Each number is 128 + 32 x the weight over its row's rms, rounded and kept within 0 to 255. Layers, rows and columns count from 0. Numbers have three digits each. The size before them is the row's rms in percent of the matrix's.

# up: layer 7 MLP up, 384x96, rms 0.146, rows 58-126, columns 0-95
# down: layer 7 MLP down (transposed), 384x96, rms 0.147, rows 58-126, columns 0-95
up58 105:134088171112178160167196105183140131115147118170224091156149176183152131150109150200086091142139103134207125145110179156166131146113122096108127182174168094093098098121127113142136080100118106147094138157199137133127144080138130128127125173120155131147126120147184142126100140107091168140
down58 105:110132080181143051173115149100134134107163095122115172085154091160101134133104066138127141136124106138107112089153121164134186115059171122122179085133106144147121131133113156075071188122133080101103134115138127150143176194151201098095117115162129136183066152127106162107112117085129079087
up59 092:150119123204146177136147074136111127101104100147128094145070105150120105143127119159124130086142155131109108128123152125036151147135048157069066110080149165108137139140145189121131104143132132194181086183130127152128055134139135138125120164136090101098158193077112134118132183077117108113
down59 093:114125126176124172099082091122155112137144176109106084109149075114156077141145161117127099131092079103127150143124150079147208107154178118124089161105139178143107117120111176075116139107092084129072154136112227169177151104127127123110121084095111119092129134105100119063112100145183191159
up60 096:133178078150156101144127120185142095144084196159122102143124134164164124140093095179163161129106074141116132153121125190160137114109077150116039134114155121114162063106200098133114137099094122130140085093209165098130088156131109089173152099107087079099119131133170118111130151116144179134
down60 105:078100147153178089173130129128138112144155108119199133135113149085120155173116190134061096154164121116159110163129111167151124120115101120205099131185167127096130109144107096110106175116155139186184092149082121146129075119139138171077100140136147155142150155105128176152183157140091070054
up61 098:107176116117107130081124143144189118145052124156102141149148133129092154196136122165105092160111129155155153162158092192086170116123139129106192121136197100172096066157115150075109104114123139100110093169192167075140116159168138117135092137146108124169162119180118150086082181084131130134
down61 095:086064172092126083139138140113137161138073081052132159165119111114096174109060113171130091099173166114128147121128118118126130155181127137128083113124117156126108160128190144083143129104111142137095071149127148114167080090089135083116051111113128084088082109178151140153142061146134151180
up62 102:150155171147087106087163132141154185115150140148093123111074141239126103121137175168139121157129116143093147109141112125107122116086143090141111145106118128154084106171116160107133147119107115136135107122154173132023121107135146095197155073154167162200130122162071107169178146166150099105
down62 097:107131148137110121064131107134180170118069098124166194121154179100152151116170111112148151166077116117114063220112126176172129130134113186061131150052213138115128104167117151121154107122167078093128097127111165136128124164110124172126140129115135112088141146132141110107103170182131161127
up63 093:112218104112071078152086116106140095106131119177131158096175088074114115093144115108154104150119089163136114162115135111168116091137100146096107121078096205150122136147184153125164191123083106114149160175146182129117107154121106184147185063140135135125093099185164140107102117154119087113
down63 099:119112112124110085101124125078117136146156125126064130117069147145134189137094173126109130061087179124196103068098096185099144167141137168139142071154102090168125152107099078191115098131116170170084092121112147143098151149114111114174188178096124153151103122097158138090077122179114138145
up64 106:141140157096105136121079112158161083107194125114086152086105127165128149144075184094120201164086107170170189138157146131127150166177114099187150175140098144109133145184135156138114109128123086105144044105088128141125123158059101104124158109104065096168109165137135093129128152100123178119
down64 116:217148099157123155116122077119102087151143079106127077142164146091115117148121189168179122131088156102115146153153117161045098111158136163169127168087083153143108112120105132107142115079090094122155111180111151165094115093193136184119127089133139138134141151139121095175125138089094205174
up65 114:134110138083085096072165117148073054148133146126161114116122113118136124160192128116166052111126129111153169189128090123108121122119137124103113110109118072154136142147126156106142152041093075114113164108130129107121080149114123113163123189167063083171148087156148099104162127097197108188
down65 113:159114145100069104193133141156184162157141129090122136170145112129105126106145075127129113145151118084142139160138126138109169161110102136144128113070160120121114067137077100189108133183150137130153095196104044175151074144124080112125146193158107110153147160142109148142144152062055172147
up66 087:207151067165129118142094127094162092072119112128106092132109162139139141092125154111112174108140099183126144113098107170169188100077140141073144099183124158089147163143072116135111131116057218107102117151109054168127148123110108112133128076148128130082135143175106141136108130121062146131
down66 091:130131198088091152167139086170096128167029153152156161112101080123172131145157150153168130161135184135098123172116143117129130154197113210137086151038070151196140109132114155157144123106155112091122122135129166112098096114151155110122121123136153155117124167127139122171167158100161147130
up67 098:146183184146132085159113137195125118168142112119116101130111156187159131157161115146152129078154103154122115171117133064145108173127133146049173225120099093101136148167160176139111107092124073143119171145129152173103143128126153048122112137094139183160196136121109104103157157106131133113
down67 100:126138213093090092081113086082138151125112097142150109117104143100192160115134155126126106151113123119126150171100106061177124132165140152102053114102114147126158091098176107119197124133103058129170068089149123134143159142160152069163061103131114083155117116180125123148161171102150110158
up68 113:149092099120144144030133156133105096111125153146097138137097143133183112105147086122111131099171124178194160188122157143115122097151104078180100105177067162173128133156166172128116201104128128108072148112154122117165106069129097151145116147102126120152078158185150115063123114168133080143
down68 108:087128105120121122187104116161177118128142136152083109135160140147075177102109162089137078126143153093069115118121152108140145184128060113108115200106173140140159137128087154178161067145077117123211127167113088106151104110114148149124119136145144133112153127077084115180118156085082210148
up69 086:178149106157064156148155154103147070157160194130156145161174042182096106122103128142165182171163109087128149151128176108153170157154139079209116118171100119089135146112149148116148096078111120077112154097172143178134121109148160143106131122104080092125095110139150157064131123145123144135
down69 088:156099098105097136179108137141129134118100095159149148137159151098113111106080120109177175145206130110141170153080116113166184150109110121134114172113155118075114181131111138173109136199151154156140131139020119111114075158136095157105131113164163058119145159109146071204153132143096152122
up70 085:091123098199149111146120153101163094074112105105082107098087136125076110163172128132107128137112141052188100098073122205102134104123100100140091122131131081151133125153059158103149179079179137147124133119181151124107132096168200143117151135125105139125099109069135121097131119070180126166
down70 085:155158113113074153150100122126172083066155136094128189154124130129097100103136043107152130090192145142158119108077164135073136092108134140169102140177099126113137193138188139119119066175124152161160140123156084160152165102150129098126104157078088167103127075128161149109064103106128103093
up71 097:079084135107149162095154147162126113111111120150220131125113165098071082113122128123080130137109110167125089150152115131117091144143023163134100120153133128143078163116066143139148136133151139189149111118157131166131087098134078113122096121118102199152132155063112124092156172132059150191
down71 089:166135124164143085172093108135152122113127118105060095101142114160118176161117150128114145121107146083175173171091109102176123105122153116130171114066066096134095097150173106096094109084113129083146109155056151165147208146103147108153168070120162092130099104203151135122124135131191106096
up72 084:072090097114110165125143078153083095088084165115164092148136132175116091105208115132107077134172091176159125110121140164112119105127065145098141110109100151107173161206161145119207154175146076175146095164112135152115142104081124133115087085123124082129137086079137131142085132126106156121
down72 091:102165106127150140082152134098125193159103143082123127146180116204082111150102113133154116118139164122041120124138159141103053124118127147105109063159123093126120117088186134139097096129132116080080202086096134128108105165143115160163102120105074136089106105145133166104169043146129170136
up73 098:161112120091182102137149115146103132133135082156144089121144097125119130178143159206133126117123120150092134152139099178130164053151180121134085165112145181150100160130111141071120160040117138120127160119062120133136075180182142115155151150171139136124077131106069069115074164102113182126
down73 099:161091168126115076176135101082187122174161168110147112079125155088145082140183144105082164125100129140135216148159164104172139138097156108119092138153119134135079154145144080093110159121147163143133062156071088115115103127108167064105113082066154160102142152085149122152096104141091151140
up74 113:191066122088101149116087167122155095118115068103141117102125080092140127129086141148160137108123044128149121123109135123082115091090154148169111161118114166129100141127154152071105097109122117159148104157192163066145133116159179128034112085145120111125198136135145048098146116140103138166
down74 120:161106178071186162105077113148174111122112084134117074122120160106138145127103110136138155137154109143151133130155127044072109111126121115165160182119144200082105101126140128061107078113125125195149108096173175115151152131126139149159096102097183092124172164186155096088087129162092141150
up75 102:084104155158112105107128092136178119129154117118113098151128188093163115181140163165132124173162069096138110103104122125161134097081165122126169097158122122111033138128131169129181089127132142176161152091159099130071141172149114112101114088202113162139097179118156120182095075199118151104
down75 109:139155174089104131117172177156067151163127132120119129124154141146172138090144115122095153145144110150165146108170160088089151155120105074152143119105087146101177152113156040139196120201165202149123093109123165116135136050102078173148134076106160058115124137114130131130139111135101105173
up76 092:074111140133098194113140114150112130148111098174153124094033148103073121113168141130131102157100138105101142136182158071086122098159131150146188086096085147145123145139108197106128130111169115127158084086150128134184175117163181164156079161165094157086126095139118112112120112158195086153
down76 081:147126129118136133180163109161109135188106167110238135138080100122111119131135140142101105133150148177134117148105127072177121099110151149053130142144128095128130152198103143145120090045073098144098121156132150065131157149114101101129089157170143109134132154107054042128113128110157120104
up77 098:178130109192130102165099174125113157153118127199107153078143146084090176099100109110138110118168069189108160125102109109101135146130119144109106138119113155101110093167171159169236150164165104150150173129143106147118101087134124094150139167058145169180123159128137106073125080110150096126
down77 087:092125150163114120172162128167103108104176144117150101132096115159094128122164181140099130114127138153150094156132133068073096157158145165084166090119160067139112137157103133133079108087122090062132111156068086105164098158145152171117097091163145165120091053086144109120073166197150182140
up78 107:089153168094175086132156090138115095145156126103146110163090143064167113162164141117165125109122046178133164142180102122107092146133095151163130133069130096111120195142155115139094136101124167139155097117136203158115103167112153149164106133096189100149133151160151057092061154089147089110
down78 110:130084172129166064104111147178123098124168090131082176134176123103168146086113132089131144184167089173144119097158114137165086133178097120117153145145093113082194178104177078134099163103162122162124135063126121112082148135193114133160129119076137097152104121141115159136073085157187126147
up79 090:149115159099124164135086107176097147178070149129168077104140169190129125138085176107154129134114118165139161126088146135161109134108126081165157120140106067132115121121169144164184087128156161164116161122174106152192162123210159101082088135157143088094191079147125130104102073156135100096
down79 106:124149134100078137159126092176128121186119068159088131122126164107114086069112197120180073121095121113175168164088128075135113104109132107126113169076101090180108106126147092160105082102136146084172129146111081156140138123117152123093110158160166162084103131132086160182142109119045151174
up80 100:133132161161139119140140147122114099183147117138137116066132100207173055135124103139128141139075086115130137099181087120182135147087052156082055147115123147124066121121086118157133075119118171129167107127130129108090137143131092077176056143116159102118091101177140090147128191115152112115
down80 110:154171116178158174145126128106194117114149075151093147152104120121145125115150178132196133101130137141103137124094165181119121122132154169135153170151139091139079152159106165185113069080097173144170130159216152147128081126185161171111153129130106171085123074093109132187171106084129122144
up81 097:158132155148107127092121150163117137151177144144155068143137136116047118120178211147130166129128104048146130114144148156163049133129115133138159147088107114108090124126123131193172105077142102146076166096142161151161174188057140116136137094189127118160102163115121138158130100146167089101
down81 111:114113185136047112104123146144114163134081136157180169091135200122111098176155145140158177154085138114139062109135145198138114099128121196096091133064151113125191093069101082162179121133128151138149104130112138089140107151122145128081166099121124158105144187136122136097118122135187163094
up82 096:073099116159123140129093113150126133115154135090179116081072119145170156112150128147108139109155120150120144217104060119158142111149113147122150136115082128129184137138076166121140097177152184207174105067137113086185095150128086102153161125131139080175172149097175127083088160096141110160
down82 101:092155065104117120169118122092103122140108194094121141114131103130145133066131089131167144108080147164097126131123106163117136173137058116107104057102144141100145118130118111094117126204170141095108229134166177046078131105146133100114150126109123132086126113081104178149089148087135084131
up83 082:163160143158039122175143112114074129082100120162136182143168119102120098089111100144145136113191139146119160182149143079135138059108149161105099131100119150093188155131160111127160112112139148127121106116131073160115146120072154169113208144114101119127126189129151063114078064147127124074
down83 086:101105160080162076131157193131100157070175145126123138169097127126103091149170111175026140140147186119123139150173184172112111146123122160118151141133092049125157120166119082105164177162105093083101089193115148149186130155124152106146131131108118160110122108140160163124158113115165152102
up84 105:143125103100138171105139124130113080144125107124147160127114103078160070124187097120174175157108127092076157134170142159192135164113142168200133066121136122095128153167110165104142134087105113163169112102150133123103091125067024125089150165104117110160163141168143112120070189116154159145
down84 106:120112151110134104111180185132167153108158132165141126117072142101163108146183195113129200167128100117166094146107151176121163127087108155164086121085119163091153142137090112129138135088093136145153013140143144158143136199083074130102123099105106145119152151161111120110074099158169145174
up85 117:161180147156088128110122168146132121168177145140117052144119086165143132149102086151117154097151115176096147176057131151146111100103117168166102138162192053136108134114144150099115155100206121105116105067133166116145153133084146068154085086159157157127141096087148171071102151107098135121
down85 125:079120174148159099188116137088127068087099124108154097097142170107122170156078137147134133129103093139159146127171092126138098131131136074138052077124105087105117108107169108101082146174151167118128134105074186156117138149162121126141122122209131136173131212119070092125138147152056135121
up86 099:110128146130160161149230130170191122143115150150131140129155130144122125138135111130130136134147092158155166129137086097194144099149162100136152197094102136117141135085134127081187108131066079142130097116160113146110079095162116170173141092087144180169130111162037112141111184096180147165
down86 094:174078106121153100096194157149132149137190199122173110121122118100168076103148109114102190146164133174152126152120105153115138066075202117161108113133223101109145118108087115084117117156158142110119133075064111088155148142091110154105145082153153115124104132066127100127108163145127124104
up87 103:153133108161103124140103112200127077145163127120180080165113141124113087132111095130210134109130136143121115136113155137096113135095125120166168155167108194143092167106097103100169112131165130140140080073177207141152065155179192124127086162141140144169106096082186104178134134174139103123
down87 095:127161103147088087021072134130097163123199156135138117163147143163134122102140112118143142122133191140080123212116115148102196136089129128123175147120175127145096139141074147168144128100106165114117162130146096099115147075164151132137107106082200081143138146149161134160091176077148151124
up88 098:076182131098088134118178082173059143145127091103183120125124092160074128111132188152117156074133106149080170129151166134166135088123100109104187062146124111196132125182127147137097160077108091131150140124100161203171142101136110179089107151125149160138147082138124142108115142139072120119
down88 101:136100106185126099232167148171065105113087156106106119165175107155121134122131149124093168133142085123112128142131104131162128143110103135085105111116104079121144162157087137153113131102107107054129115131166104121136205147164145072075185146083139196108133091135103143163082189165098127143
up89 094:102118136162072147106177097129123092161143138140225086139127111144172111170130062127147109089115133135102125140161135165115111150171177114093105063146101176083147163122164090169179102126123129168081129125118167143155160134116164045150099102119067120104080099093148091117083111095115104168
down89 091:157096040101144096117097126142146126111170134109106096155131123148154114174191151116150098142077207095111178084134092126127068187120087162155139157100153058156101148122124130092135152034101104092142149128145105111107142118139073147184148125099123148123132151084090187164149114120144136158
up90 100:131133178145174136087156140189113066149135135081129125147130136092094080094138149095124127108088108119153118127114147158103149077116102172173111160117160165122132128187115101144175099107135137112166124119170195080167099146144136049113159113062113125143170202141143151074109144093167082194
down90 120:073123108071126195205141149141157144113180100128155070173086130067156109147134169107109114102130084167077181094157138163088097168104132166163122165116131113167114096143127095097103162181132162108113156158135128080071154141121097137084164076107080124073148118152114122149129149101150175133
up91 115:179126127105179122150137122140130100109151128118139146158112064124060110159148162142105117161113104130181195142180097095108164123208121160157135124079142160119054186183134199095127124133148121149126089164115115130125135096096154120120144121082209147226102126158135119119123099135096138105
down91 124:136150130116194158073120114100136120133079098132094132132152124096071165057154144167145186111182133201131197099110156080125077175129184164153116167117073146091123186117115123152120116081093097125165093136167115130136150102169131152136147115111079096155086186139132129111118139190117117143
up92 102:135135146116114072151133120154164150123187120118180101154108113130165103158137128172123146092106047128131167158154130114203150107093130176153109114153134076120132128117089140212140119120149140097153213103142184112178093045102166103095151108172132114162171133134142109085089152157168115155
down92 112:110125062136142121080143160150105063125142167073160074114119157153085069117131151124086125060081124151124097120090187110152157074137143109144115151163138181071077098092157134068197161120109086181080184118103170148145126135103099114118111130129105128145142075148141117112125080149110152138
up93 122:166146120128155072146172107150147167099166116126096134135092125129122137187070142196127183173089098126166140169142127116133178064147142158157149144092179133127168133168143138111081140083166163129170111128166097100162043154148112126105127117156124076145089142122143086061137173077086102151
down93 131:126108103090112113123136180119178061169120145065099139190177183172113087101113153112111114098127168141124152084136079159108114095114142108025129134181122118153131091111122146153147058093149136151123159160104146128162148144161151148134129112117203127111150132110141164093126072070144166182
up94 104:128153103137107132126123144087070102144171185162181085151141178207171119137092133136159097171100130126095106130123128176160132118164129061148154157096177116119153148169124135123148137097139164154105120124115161104102114176054146123193087129145163162106169142174148026137113106098150154095
down94 106:179111198086167132093147113112139125110110070177072158129164144171116178099168158110132156164117076155103159141144107154200100094134143111174116107126149132085172112085127047082114184073114122118136133101198193106066154130148115120146147102126112122112170102164115144106114107108110131152
up95 090:157135081140152115132160197142148097124144150131100174147133102115150116142072126100149128130136112172123106115097082153182169114131140160075131143095154184106216080178157156149129072063121161154159137096142106098157127158158205075182151072088148140101160127173121143105134109133080150149
down95 096:116124172070100112117152128110143123108106126115153100140149165132109157133106117134118123104116212111095086156136183128090107187123110106136125147180108076115131165150160105123048176231095146106139104145093106119075117141121102142117144161159122124117093135194167081143193123067157062145
up96 096:152149128183137100106085144076151107102144164143175187088144115134180149148108124177093151050110090148156132113183123168141114123092156138131052127145104100138167142131173014117113112115113099103106166086183101149100177146153130069136136152072160160157135111120095136112156105131121138134
down96 084:160123126065117133185148128165114111161114141067129124146091120105093103054154143092127087151139178124051135125053133084122128127163110163100148130085126124131157117156051194148146135083128145138149102162082114074169119137147103161123077080177122113116173132171155126162128198129120099148
up97 099:138173147077059100143107095121147090129110122086174101137048133150135120145133109074138142129136102133084169114056188165178147151144113110102137145143116121125144113088075117062179129152141121143098183087159106076147144159126083161104128086080066120168167151115132076126058110127141127121
down97 107:145169097135108114150107101142130129145115134153181121092096107133189139105145102109141054114117073123118109070157143165098111154192093162110114136106143191128163137099069162126120161141120153101148150083191095052129104108092082099117064087118108162106144158174075127112054074144117126130
up98 103:103165084160112116158121109201093117135121083128179118153132121116157099092091143085167120114146080150087146173188226089121121126146166121109094199122188105178117151100090131146123163091088126174156141122125153171142163144173146133171174147089132193113084139129152109135148130112102121175
down98 110:130165116100169155160083171158113113107151098146125150072170127113114181130160109107115097143083128168135138124161148100091078175157045159053157178159170139106120073147106108145133094167149092127173159121138147140153126111111137207081161122157114068112113129119103130214155146174133138112
up99 109:070120107180100129121098164168155122107143112152141148126155156109123128124068096142131140176110093066124125126122184170148104112090121132094161132088122142110149150211159143058158154056119131058146193091118146131155094107129158078132158128182082156122083129086201145124154129121138080148
down99 104:123153109154109121081155145077101145097139097092121086162153182100121092109108155180147135132126154152128175157034115152090128106183124114159144146105085148141141154112135134104137119108097076073084070142095197162192173151150120175141167094094112159201138094171105165130159127114147146160
up100 103:134123093114077162156071136099095100099091084171126112173116186183164068102093094168104096083129126102185080148159141180146099102132169146112135091170085089115126146132120105114173107064085120112104162161215167102144158123066101166121112149106115109112126083148120129153105118119127089120
down100 122:144063159077156117208175077124168125142123095172163132068133135120100173099140143151092155150121104158191101137084089143133094058138121126164141148158145144140167084131137134121111087114157131102135067104130160134168146184105100125120148114199118091189159122121082056131111109158104158139
up101 098:141129163167170085123123155113120076099113097122156105102092173147097157158111150131190127140139159137088189179084034206103141140157072143099127211103133099140141159154095142071150120161118101190106196125105121148168161127118106131156098132112165118166104131163134122146105143141168152137
down101 097:137159144140105094154183082111144121106103103122178142148159066109173136045077151121159114110078123171092091117112195135154154141186089143154122200119097115117147105104191125178117152162110115157143148125112179153107133094138121186096098125161169090124109134093096196142139136127068159144
up102 094:172116092060121128146112063138105162121144146139103109084113139099114137128124060199126150171169114117098149148170172131142151128137095145188083138145138131067072091182160125137175064154095178159147167119139101161147136109192149126124156130114117127166131130103137108130063178142151064181
down102 102:130112164108119194128134065054153175117145125139127152087119138135169152180107172125157088148147117145114134136099140120160084125142125104174117107125107108129111098135205125131167108116221173118107157095144145124092167174223176184090184122123153090092134125139146126145138150153064112107
up103 095:138129083183133138142147113152182073153114107151116121083156064122111150158113136139181088134115153134162123088156122136233117148195122125095100140128133173156178114181063165158116073064085144143125083163123094147156149138150151064158093135150100104110110154148122080094124097113097157131
down103 103:152147122153132090116144142137154137111096155160120140133088054080153125143101151158125116118074155126155156116149192117087129087115144136090054153129174110153141216098127055122086127126061149120091118123194141101070125087128115112104142069096116148051126168142081158137122124151129149179
up104 125:182109174152125154089180132198111122149110141129136171100140118141150128134103107141142138126115026149075160145120139200101079099114122168104146152078140194160140185138187055120061095147137109161171101150113135134115104100137146170135162142099112154100128174108134125118109174173119105168
down104 112:100082123088179155093140064119106186160087153130126102079153138169157148083152135086128170137114093134129151193123128101141134086109145120180056096112129150088082107104203144128114121080181094162110114110083130157142152114150116139101151163163167107128111134134075139078091087157144130207
up105 101:097163150078125108232094140136155202135124104100096095130092143122133117132122084163148160124127116142128165165095151121144146159128066156136130129104111089136125024128096180118168123113156130173139105106199113095098122141182151122134148083125106076167160130163124097125086138126196081105
down105 099:125143106132104087076062107094167087130133116077039064110165134155154152137113090188129154087160154173157132076131116121129105146117129111096115102137117119095099071114154121169141110073151093141121095078127086127180207131142128136135073154066165102126182113109121112127136088075114140110
up106 095:144143192127186126078095132203142157095100155138143081184115114137100154104125089105194122109099094190130090088147143162167131160135085167115111129155205118097152107129118165094121097110127146096172138142161093112094085149134124111137141104141105148154049175149189073147159141124123096083
down106 094:181092117156152121132105144120109115152164149138121107096127178160122110133078140097102087124150091147163137145158137103067121119075186131116139114149172150131068181148079113146087085162138129183134120108057100086144139082101133122167049143149188148089182131058166089104144096107119149085
up107 090:100164158112163103106141223118116093126122172147143133111082114127149117169166130175145123134141124185068108162136130181133150090142151100141126078155124103133165101132088083104204098130078092146192144132101111141149154078103156096211086121086124105092070093156148145146142097093136122171
down107 085:085119137109180153118110101111160131147032108193085133086097115107152196062139163095164109129156130085171136130152185096130118163142142123133085105089076126130109125128100126125115147135179152076143121132149164174101114164128157110108127114175148123170125202045174134121108176149122158108
up108 099:166075144152115149122150131137161126180098051127119108150082122107113082134170146137217108142122079156125177133103109106165105135089113251118103131147141151117110157165125111079180178163166124158187125104104100092079098115177124076129155159130110128128118130149151108108135156126144093167
down108 094:114091153121072127087145131071096144130102157130116127140130116106153124142124094108138064181117128064148082113133165128161113077102129096104149120135049109147127189050173124083150181107163168112083095135093168166139163112141129127144132152129122091078104160138124129100167180136186039127
up109 102:120173166147122168214154158210122110059124094150110101086122175168089118134066084102135145101147132137138112107126079156067136117138076124105102162167178104134150125104121108111166069145125147156161132149161030103124146145152124154114135167108128155119118131139143166160130119080155193142
down109 092:143121198111124159086167058123096157159098161119127134136118072131137100145142176100100141160106072112109102132107196100167100089159137089114143094166098086155072136108177113089125161117125116098133161082109167169134173193129135089155160150173142106148113116140170092075117104207148089138
up110 087:169179170175150163166169076109111116055144099127141161109112159130115119098108148099089135140150146161115044052131151169149150132127101139131149072150075081082138164097100116145118113178087142170144075166160132121098126143152183150151124106103087106133188179172077131134154150119105106126
down110 097:120093098136111105145101149140169169139072155077132045070137128105170115120215124141167123128106137097129199198119040143149168166165111121095081197119135154145147137127118077120162142128157136098148149142106102071152102116103130108124161122117169138168081115154156148144094110161110164139
up111 088:096123136055130121134154076136162114148179103164094134157125146152154121144141119045160131137105035178109098123134176180177074122173145105118127113123129133154099092140125129094117126071106147086108129125094202184112144158079182072126152074125104076124110115153180113138117128151091118112
down111 093:111145144081117060112136152130113162137157140158110139135169102128131096098205036150156166171092120150165101144136141094147137140172086107133143122110156203097158158098133059160181084094144121140060129126086113102110110168081155122148111152174115126122082119061149106152136179149086136141
up112 092:140163177140123068096068137182152157182087115146139108109122082141159143158125113106121127143095076072106090160144101141162133092118137182102186153125074177085128100152120130129103157104136067136095132173101105103110146125087092064061157157112199119175119117140123102074084103101115101124
down112 092:131116105092160152123087098088124147061144113110204128175159126158161144147119143114131159149179148162121189125053143142120128117090122078092133172134119141154125119126043124138125111150114136137097106156114123201130125066167165051162136111120110136069165115106197135148153175070152110127
up113 094:068167083097101148109120148111140077142109088090159091134070148120106095151187062075157100116155081112152128146107107181176102106134156125149089134112135126065143141109140155138126142103132141062099144121101133132181137212146105120096123177189085131103188119088133119092126130119087094186
down113 094:134161167086199152096112158162146113180122182080149151128123122155126159067179131138158160154128140120047131097082112151155131152194158150093122117162141177143099112166126109137087167146109116115181112110153176103173122162179169149104145147150141102125114135213184129182120178137150138111
up114 080:165115117133148131101152143133143124103104137162125142173152080136135141201174169097146130094104120156132143124160146150147074123064176119161130118137131181143060127151068191152110093111164083079055116131115070130140084134150118130134108094191062110116102149144078073143138149106182128071
down114 087:090166136144108113150104170148097111096129084118116138068080163116127091086135091168175122102137155132182194122078088162116124118160117161076166095170146186140172144104138094088149084123136087154133111195183178114085152130133081122175186112173104134105074152097161119118150141147143087110
up115 107:135110091170131147123094111178126123130123073104093112135105090112078149152086147170070142064128140137114110111166116133106146077143124140157197150145156150154092199134159186091118069166195156160134136148079101136150091124141137161139168175087121142107113212121104080137142087104099175096
down115 102:154133132131109150147147144125160113120066142160115158127090153124094141122140098155106160184212111125122158202142064102069092133117120119153100113123150179112126055149135085176106126076098123125165060112137174135179160173166126141114096090112154145131120126148110157112102063202122187139
up116 095:144103087134106057100115168138140096134159133078078120097148074113186145150103122148079152181120082138149158211157110087162091131098142190140132136102114138111072159107129161151145133122174114120134122082194133127136135086114078137146136112146143131205185163111125064133098135114187162146
down116 106:151116087113150176104199175138120118116149124128094122130152134221091124130132115190216148103134094119159097145151108165099130113132110135125175101131128129181126072142138120087116144154165154195086133141088107164085057090143104167156139125180156116118132125080101108136120105106106041109
up117 103:050115211160139150139117121137169088122088068115107097171149138134107143175170160189134158163144101128102103111115133101145155060104166179120148151092174109072174115162107162130167133079162121122131176135185122131163107174161158125133129122170092193142147171154129121144148104067130144123
down117 110:162135123161165140123057143120120187078113086191097167153095102166151157143054115202148144132130098141140133148103191128144117196143091115148089155088111114140152108174174106151113150126096131123089142162146165107108154116169156143065143132172144104072093143143111093168168178074123105138
up118 088:145135127157159099126170146165117098103105101144085057180107118145087149149112160084157122144073112134149178141122191139200118140155153117131122148149228111145178105226147127108127165162154071163188155164097081129141110130105142165122120135142092139099127130111130133131117077091169160137
down118 090:106155095139123190095070111129077096128151128072099179099171121140178132106175124119157116128109180119095126119095135146092201118104093177114078168134148142141101151156092108180123088117158101156186170120133175114069171107103112153071120126107202141096163168123149160174122154145122135178
up119 098:122142151088134172077056089163123181119120102094105132095124150145116119100127158115148140165125083138119171167154148099087109138146122173130126119087104128115161171083068160164176136160139150108138121071214190213172120100138111114143161125122123184122123121143162139080150210111108101131
down119 097:100136125166129057153132144057110143120138093098043150162165114127096123165080105124129175095138138124125153088182150156114115110129153054073189126181090144129134173144070116157166163135122110146082157110120124138120164107148133169110138113079138118051154151071100112106142076109098166109
up120 092:140171090177097174115145158160099137067116124168163165114166159058087128139138183111149153136126125162122127094084108107189097114077113144140195128124137159145121085159096154143164113061177117082106087145151143142095070166105124115140203118085144172096125168163135089140150094147097148105
down120 098:194158144089182141115147105116122099133090179141101169133133124118120103115076138131148037125084110150128069116228118151082099136153130082137084189135159117110165145148172080139118199144127146135126147134145125145077123143134098184142108117143136101193164144126159062129114088128129120176
up121 096:115194140182147140112202145122133093143109098077136129113133147145144114147167104188120090079200132172098147145135096159184132155184151163105202122107091137171077122098125141078126166138121156179115166180113113169176140123156146088105124087189118133172167148140118123131125180147131132084
down121 097:143062096113153101115093168152132069116168123146148148125172132125153125086107143127137087145192165112081161101136136142112099133177119076140169139134134129154132100181135089108084101099116209091147090124107163094148199118134161152094170081089108109170196129144150107114195132070129172099
up122 112:169151099136103124110162129111117151146111113176168175130161101207162126130148147175188139120154117101100164172164160099144169135144142137127142178139118146124194125118112182087131056169106148119075164155129124169119071181127195175181154127127112122090133121094122101129145102060098074170
down122 103:160074088093112147091161104141129173157103135133125117106135123130149105106156060135131118128178132129179142117109119090177136112146147068086154123047138081111138070115154121151129115144123125156127173156090090153130183179062089090167154181109135116150189123108180144177126103072153064163
up123 091:076183138114169074142142153117163143117122118116180131163116159161110100171116124140115173126105103119129132126160134148128107084124076027101118093102075106117158065160102110096121098122121177134153176133112074185132140129128177117157136113110040074179173169140126117124121165085114156177
down123 096:104134116136123102201139153065115103061049089118168119097107137114134169169170133096099105116108121124163151093154117116174134149141094101142131129188113165191121161110143094112151123133104115134098102111183154136090132093122103188118170108136130139090158152172160213165137202103170092093
up124 095:129140118087162135149159109132089114084054123138101143156094162160091122096136095073107051122134122131112100165091140167192159118158149141079108105098070094121077076102128215096164148115108087094164168152127156117115126098140107123162117141165098067137113144168126127108070146069087116149
down124 090:158118143143188190129102120129101169168111148150181137111159148141140117116132119134110097164141131124129056109100150127174152103124190140069107122173094146139033159089129136091116102167092169164100116161135152184127135086106141107123132169217192095134177153125159128139178185120108117122
up125 093:127106126102141058112109153125123098189103095139171171076142115160177167185118119131141156168107089137065135193116159167100132105132088105136111138121147098057146155088126078172150112113079166134092138111189106107210069190138153116126105110127150163145167135119110132119072141128140086126
down125 098:112150054187162189096115087151115155128158145106118156135089135091106159094181170099079121116198145104125091075143135114150093099125079141143148116115093055130166096102150132119095135136106130109152148115128109110155130118085157125150099160157075161126160200137097048156128170158135058122
up126 092:135121157143132110155089108115171097118168116127144104124114159162148100133116117162149171147158112126127114108121088235130168124145147077107168133121052130160132061134118162154143087063113187079122162123122088085088084146091130143130158113159089090163137150109038116057102131109114091107
down126 092:146141093167117075182122181137139136186178106163130087158112051117126116090194125107102167176121145102179126168140123083166139129127107168066089132145148168113161161132089095155169122137120165140110144170152172113152094079166145164123081166119183153165145178131133151165160153101097156096